Part of a small language model's weights: width 384.
Each number is 128 + 32 x the weight over its row's rms, rounded and kept within 0 to 255. Layers, rows and columns count from 0. The size above them is the row's rms in percent of the matrix's.

# layer 6 MLP up, 1536x384, rms 0.224, rows 660-676, columns 96-191
size [101  90  98  86 108 103 107 101  88 107 109 101  94  99 111 103  98]
[[ 78 139 131 201 142  80 180 143 163 139 186 101 177 144 186 161 109 130 168 128 109 138  94  99  86 128 166 135 127  65 174  92 159 149  89 104 104  97 135 157 153 186 112 162 109 106 116 145 127 150  96  99  96 142 175 146 114 150 139 110  84 105 143 115 142  98  99  68 126 147 114 140 166 108  81 167 152 141 113 144 156 103 142 165  80 174 124 163 118 149 140  86 147  80 114  57]
 [156  94 163 143 157 108 158 148 106  59 158 128 147 110 154  93 117 171 138 169 108 142 110 123  85 167 133 141 119 174 145 138 158 101 130 103 104 131  66  79 148 123 113 118 107 145 141 143 140 156  93 130 184 137 125  88 120 130 129 135 146 113 132 113 100 137 108 101 127 173 132 101 115 108 145  97  99  96  52 113  49 118 149 163 124 122 138 117 121 157 119 145  98 164 131  67]
 [123 122 108 145  70 134  85 104 112 155 110 119 107 121 167 135  92  86 106  90 210 137 120 111  97 107 145 127 124 132 159 144 171 160 126 115 200 112 116 126 161  96 114  83 138  91 149 110 144 109  94 149  87 131 209 113 107 163 187 105 154 142 118 142 136 178 126 103 110 116 128 115  66 155 134 137 143 101 149 129 135 169 104 108 137 182 133 146 108 115 160 127  20 105 154 115]
 [156 105 142 131 170 157 139 101 199 109  68  80 152 116 154 126  59 136 113 150 141 181 119 109 106  96 106 139  91 159  77 131 111 153 149  69 143  96 165 170 115  97 138 151 113 114 133 125 129  85 164 139 125  72 143 115 132  85 120 101 154 162 118 135  97  78 105 113 148 152 134  93 134 112 125 113  98  67 161 119 167 138  35 133  93 109  96 125 124 146  95 182 154 160 119 121]
 [161 160 118 130 139 136 110 130 145 146 118 123 100  47 166 135 153 154 133 137 131 191 138 143 107 129  73 124 188  81 172 194  95 151 198 113 132 127 128  68 163 142  71  88 150  98 130 151 130 152  90 166  92 154  90 104 127 123 144 115 152  80 113 100 140 153 127 125 108 152 172 190 127 114  96 139 116  99 132 199 132 102 139  92 116  67 137 135 135 122 181 165 108 134 113 142]
 [104 171 154 156 125  87 110 175  85 144 121 146 180 135 160 105 143 212 110 166 147 158 143  79 118 112 106 152  91 107 116 117  79 168 156 167 147 159 129 174 158 170 108 139 113 131 162 107 178 182  82 114 103 152 135 161 137 135  87 168 146  72 112 144 144 109 120 125 154 147 138 110 117 200 104  96 111  84 134 149 147 124 110 185 102 134 170 124 177 143 138 137 160 145 160 157]
 [ 92 123  74  76 150 193 163  97 133 128 117 170 135 127  87 121 155 137 174  64 138  91 132 112 131  98 185 190 103 121  73 113 169 136 104 145 161 131 138 154 125 127  55 159 161 120 140  90 167 152 130 173 111 150 115 154 165 147  74 121 111  92  86 181 193 162  83 140 111 139 141  66 112 144 193 144 161 174 137 127 160  86  76 143 129 129  75 135 129 104  89 142 140 137 212 127]
 [172  52 150 107 139  44  99 116  98 111 141 179 137 162 125 168 180 115 169 108  72 101 159 167  27  66 104  53 159 128 162 135 172 126 184 176 173 121 155  97  70 105  69  83 109 118 113 144 157 130 113 108 134  78 151 101  65 153 152 168  86 144 113 158 101 123 101 173 147 133 161 110 101  99 108  97  93  63 162 132 116 101 121 118 167 175  94 115 142 138 159 140  88 127 103  99]
 [114 151 142 119 192 129 150  99 101  64 145 134 140 172 105 140 158 126  64 122 140 147 185 128 172 116 167 131 153  73 107 169 143 131 147 120 136 175 110 175 141 173  96 190  90 111 115 102 156 103 183 172 204  82 111 117  96  83 135 106 113 100 180 150  92  89 114  68 112 135 142 101 107 167 138  87 127  87 113  93 166  71 135 122  96 156 139 108 123 122 198 152 106 100  84  73]
 [145 135  97 158 100 139  92 133 150 151 142 198 112 120 134 162 106 105 154 149 172  88 157 130 165 103 160  82 123 119 146 157 207 195  62 151 179 136 143  75 107 123 166 131 158 160 106  94 109 160 120 140 128 108  75 105 180 167 132 142 172 129  83 105 122 129 123 144 101 106 147 117 134 102 119 159 137 110 126 180 135 138 115 143  75 153  95  88 175  58  91 144 107 175 191 103]
 [121 151 118 108  82 155 137 113 138 104 162  87 177 119 155 126 153 114 131  39 139  75  81 137 117 112 134 118 113 111 108 194 162  74 114 119 156 155 134  96 110 104 170 125 117 102  74 167 109 142 130 188 150 198 105  94 175  87 186 182 144 148 143  75  92  82 127 159 110 167 127 128 159 125 136 119 139 157 121 111 140 153 158  89 121  90 133 140 109 133 172 116 140 134 145 120]
 [133 136 133  90 139 159 125  90 153 150  91 122 131  84 108 157 134 120 100  94 163  77 154 120  78 119 135  63  83 102 171 190 128 122 165 157 187 122 122 162 149 145 139 126 158 120 132 127  67 153  71 186 139 120 135 140 139 180 131 101 160 131 134 140 121 146  54 165  74 112 130 179 130 152  81 150 197  94  89 135  77  85 182 116  93 136 106  96 131 149 108  89 127  92 165 146]
 [105 176 103 136 147  96 159 156 144 143  84  95 108 192 157 119 135 167  96 128 103 106  91 134 143  99  85 147  85 133 123 126 140 115 132  99 106  85 134 121 114 202 173 130 118 119 187 143 124  78 110 106 148 174 135 176 132 107  49 156 165 139 115 106 130 169 120 126 123 101  66 132 120  79 127 105 145 121 140  96 124 134 120 124  85  72 125 185 136 152  95  98 112 105  77  97]
 [143  88  69 150 133 169 156  96 167 102 137  83 109 134 120 166  64 125  59 131 127 132 132 173 144 123 141 157 130 114 120 105 125 122  94 164 170 113 173 133 173 150 108 114  41 125 128 117 130 112 106 142 127 135 155 171 143 137 156 118 136 136 146 133 145 115  96 138 120 160  73 112 148 190 126 126  90 158  71 119 178 118 164 124  82  79  96  72 112  95 114  91 158 134 168 132]
 [181  99 126  49 178 172  86 141 137 110 138 126  93  85 179 139  78 105 104 182 162 167 144 119 162 105 129 149 136  90 134 144 163 114 102  77  93  83 148 143 115 103  95 121  67 139 122 149 137 130 115  82 184 123 130 132 185 136 123  83 102 139  81  88  99 139 153 136 112 101 139  78 157 139 152 105  87 107  99 143 123  52 140 173 112 143 129 127 130 100 117  68 116 166  90 109]
 [103  94 117 186 105  86  81 141  77 150 122 137 101 112 159 111 154 108 128 166 103 159 200 167 108 208 111 130  93 166 138 114 181 158 119  76 211 202 113 128 124 160 128  91  71 173 107  95 182 123 161  72 142 128 176 154 102 120 186 118 141 104 126 126 169 138  89 107 122 100 116  96  59 133  86 174 149 108 149  90 176 178 129  81 141 117 145 137 131 159 189  98 120 115 192 113]
 [ 70 147 136 113 153 110 110  92 133 186  50 116 121 134 114 138 119 146 142 126 166 100 107 156 131 124 146 172 157 112 124  94 186 114 178 218 137 176 124 127 152 150  96  93 127 143  97  98 114 197  87  60 143 147 119 174 127 132  79  98 103 112 148 160 144 141 188 109  94 101 166 120 109 181 126 133 103 122 105 132 132 169 153 140 114 193  98  90 109 117  16 144  84  98 169 142]]
# layer 6 MLP down (transposed), 1536x384, rms 0.167, rows 660-675, columns 96-191
size [ 98  95 102  88 103 101 105 107  99 102 103 111 106 100  89 105]
[[133 179 148  98 149 136 174 112 128  85 100  85 109  92 135 194  71 123 108 152 129 122 138 113 199 142 155 132  82 165 157 140 152 112 111  51  87  71 120  78 127 148 146 108 139  91 166 116 102 109 137  75 118 120 173  91 148 123 111 145 116 131  99 163 146  75 130 129 156 160 116 113 194 182 145 147  74  98 168 167 107 151 178  47 124 161 137  85 141 156  87  69 170 164 129  99]
 [111 131  87 129 138 126 148 128 146 195  99 146 141 105 167 155 133 143 120 183 184 120 157 103 128 137 149 106 159 126  99 187 136 175 128 169 116  95 132  92 166 188 139  75 102 135 106  96 110 122 166 126 101 176  70 126 172 135  76  98 183 127 166 181 127 156 109 154 116 168 181  82 164 127 169 139  92 119 106 129 109 149 195  82  90 127 147 183 121 140 146  89 179 104 121 124]
 [101 125 161 161 175 158 124  81 166 164 172 144 142  81  60 139 130 160 134 121  48 127 122 137 185 138 182 102 104 131 168 114 155 131 141  53 153 101 141  69  79 190 108 125 126 101  68  97 120 153 102 145 181 134 182  68 133 153 121  83  92 132 108 101 109 117  76 146 148  92 125 134 104  82  88  81 155 135 122 191 181 141 144 164 124  95 134 111 179  94 127 145 128  88  92 122]
 [196 124 137 110  98 110 126 113 116 123 154 145  84 123 137  95  98  99 130 132 118  87 164 113 127 161 180 137  83 121 103 153 130 119 109 154  73 156 102 153 118 167 165 145 151 104 153 136 218 147 113 147 131 131  94 121 151 138 189 166 136  93 117  78 198 161 173  52 114 158 140 156 112 142 122 178  86 115 106 135 113 147 127 115 116 116 145 114  78 177  88 138 137 160 121  93]
 [130 170  87  96  76 134 115 166  92 157 137 205 107  96 114 160 136 106  94 146 156  81  73 155  93 179  99 157  76  66  62 118 117 147  91 136 104  83  91 126  91 152 129 170 161 182  97 115 116 158 121 107 118 125 141 137 182  83 144 133  81  93 145 137 115  93 116 128 211 146 148 119 162 189 152 138 126  96  50  96 115 120 106 129 103  59 135 109  75 111  80 133 134 157 121 153]
 [172 120 127  96 117 203 150 187  98  85 135 138  50 217 137 107 144  72 108 101 158 139 168 120  76 126  65 120 178  93 134  93  95  91 136 136  62 136 135  98 163 152 180 149 142  91 116 128 109  84 152 200 104 136 199  99 119 138 166 138 125 186 149 135 110 113 103 135 120 154 143  97 150 125 101  82 162 107 151 143  97 130 115 178 176 118 155 180 137 170 160  33 117 105 111 118]
 [104 163 137  74 200 169 113 149 119 132 201 175 147  91 132 169 129 111 178  80 115 166  99 157  65 136 113 234 154 123 105 144 109 118 145 123 121 110 150 108 169 164 180 161 128 127 125 108  86 168 117 127 104  99  64  89 147 161 118 117 179 170 120 174  56 113 169 160 125 168 141 190 154 108 114 155  78  98 121 112 224 128 155 160 164 105 150 236 175 132 111 127 134 112 141 136]
 [160 156 103 151 100 135 185 143 190 142 137 121 141  96 124  95 214 183 117 114  79 140 150 131 177 168 103 113 147 171  93 167 110  68  88 135  80 163 114  93 120 135  58  97 109 178  97 167 137 155  72 124 116 100 111 118 155 128  98 146  82 132 141 121 123 163  96 136 142 172 137 106 156 107 157 107  89 188 115 137  77 170 208 136 101  85 133 138 117 111 140 183 117  90 157 142]
 [155 132 153 166  86  93 202 120  92 158 148 154 118 172 110 124 106  88 179 114 164  85  79  75  47 122 146  52 115 133 164  78 116 164 142 120 158 110  96 142 131 138 149 124 185 157 147  70 145 123 126  88 101 173  95 140  89 237 158 152 145 141 106 123 110 165 151 167 174 124 125 146  75 110 169 156 143 102 145 155 138 115 177 121 112  84 123 120 183 107  95 125 217 117 202 165]
 [191 115 133 146 130 165 124 186 134  63  87 146 107 150  75 143 110 133 116 130 105 174 132 118 103 124 152  85 150  65  85  68  88 138 152 111  86 113  80 130 105 142  31 128  56 163  97 119 165 141 118 137 134 100 122 127 146 143 141  92  77 169 163  62 110 133 162 158 116 141  46 153 121 138 109 149 130 117 176 125 109 169 143 154  60 143 186 128 157 130 110 173 203 107  87 188]
 [158 187 125 156 113 106 183 138 137 166 120 147  68 123 140 152  41 153 112  90  74 104 121 179 122 118 139 119 151 122 114 117 144 115 175 194 191  93 127  78 160 146  82  95 113 144 120 130 126 179 140 130 124 146 120 180 126 132 137 147 124 205 110 135 135 140 133 150 113 111 131  94  77  97 158 138 115 169 122 174  53  97  98 107  94 164 131  91 132 118 133 142 205 130 115 101]
 [151 154 127  80 105 123 121 145 140 183 165 124 154  90 107 114 204 111 124 139 191 118  98 141 161 178 154 100 192 120 118 161 101  65 133 145 112 177  65 160 116 183 152  77 163 118  19 156 115 166 161 104 119 145 121 178 136 164 120 206 160 133 146 125 203 122 177 155 104  76 106 107 193  94 113 130 193 129  70 119 145 147 144 134 113 179  85  79 178 125 137 132 151 125 174 148]
 [137  50 137 117  88 140 172 168 111 129 115  69 107 126 166 101 117 121 154 175 158 103 143 142  85  50 178 154 153 103  96 126 166 150 146  90 124 120 110  70 138 125 174  71 163 180  70 144 164 141 133 105 109 133 162 159 108 122  93 121 143  90 128 119 192 128  85  92 113 158  67 116 122 156 146 136 145 151  65 102 138 120 120  97 101  96 156  98 132 109  89 197 115 119 175 200]
 [127  87 140  69 158 111  76 158 135 139 123 108 162  87 134 162  73 100 168  94  98 135 145  91 158 116 124 144 195 106 132 129 116 124 114 105 130 127 156 130 128 119 180 160 144 193 163 104 145 179 114 117 197 121 126 168 146 140 142  89 118 153 156  87 171  34 153 134 158 108 100 142 123 142 119 109 114 160 155 134 119  94 117  98 132 117 135 150 127 121 176 111 128  77 146 105]
 [157 141 178 115 168 122 167 139 176 148 153 112 136 119  72  93 110 125  99 131 164 136 157 157 167 130  74  96 163  76  97 100 150 112 110 158 132 149  48 130 126  94 124 149 117 100 143 149 171 156 121 144 115 101 137  56 100 148 145 129 118 103 150 106 146 112 139 140 127 120 137 173  87 126 110 145 165 145  95 102 139 154 120 151 102 160 167 149 164 158 102 115 127  69 181 159]
 [110 108 115 143 118 126 131 152 183 129 145  89 102 138 174 120 117 146  98 178 180 145 109 112 175 144 137 155 120  97 190 110 124 140 139 144  88 161 119 101 159  19 156 124 208 127 174  94  84 125 115 193 141 123  79  83 106 110 158 143 178 125 127 170 120 159 169  95 132 106 150 112 111 124  81  86 181  93 124 133 106  70 160 143  78 116 132 153  94  62 113 147  81 149 132 161]]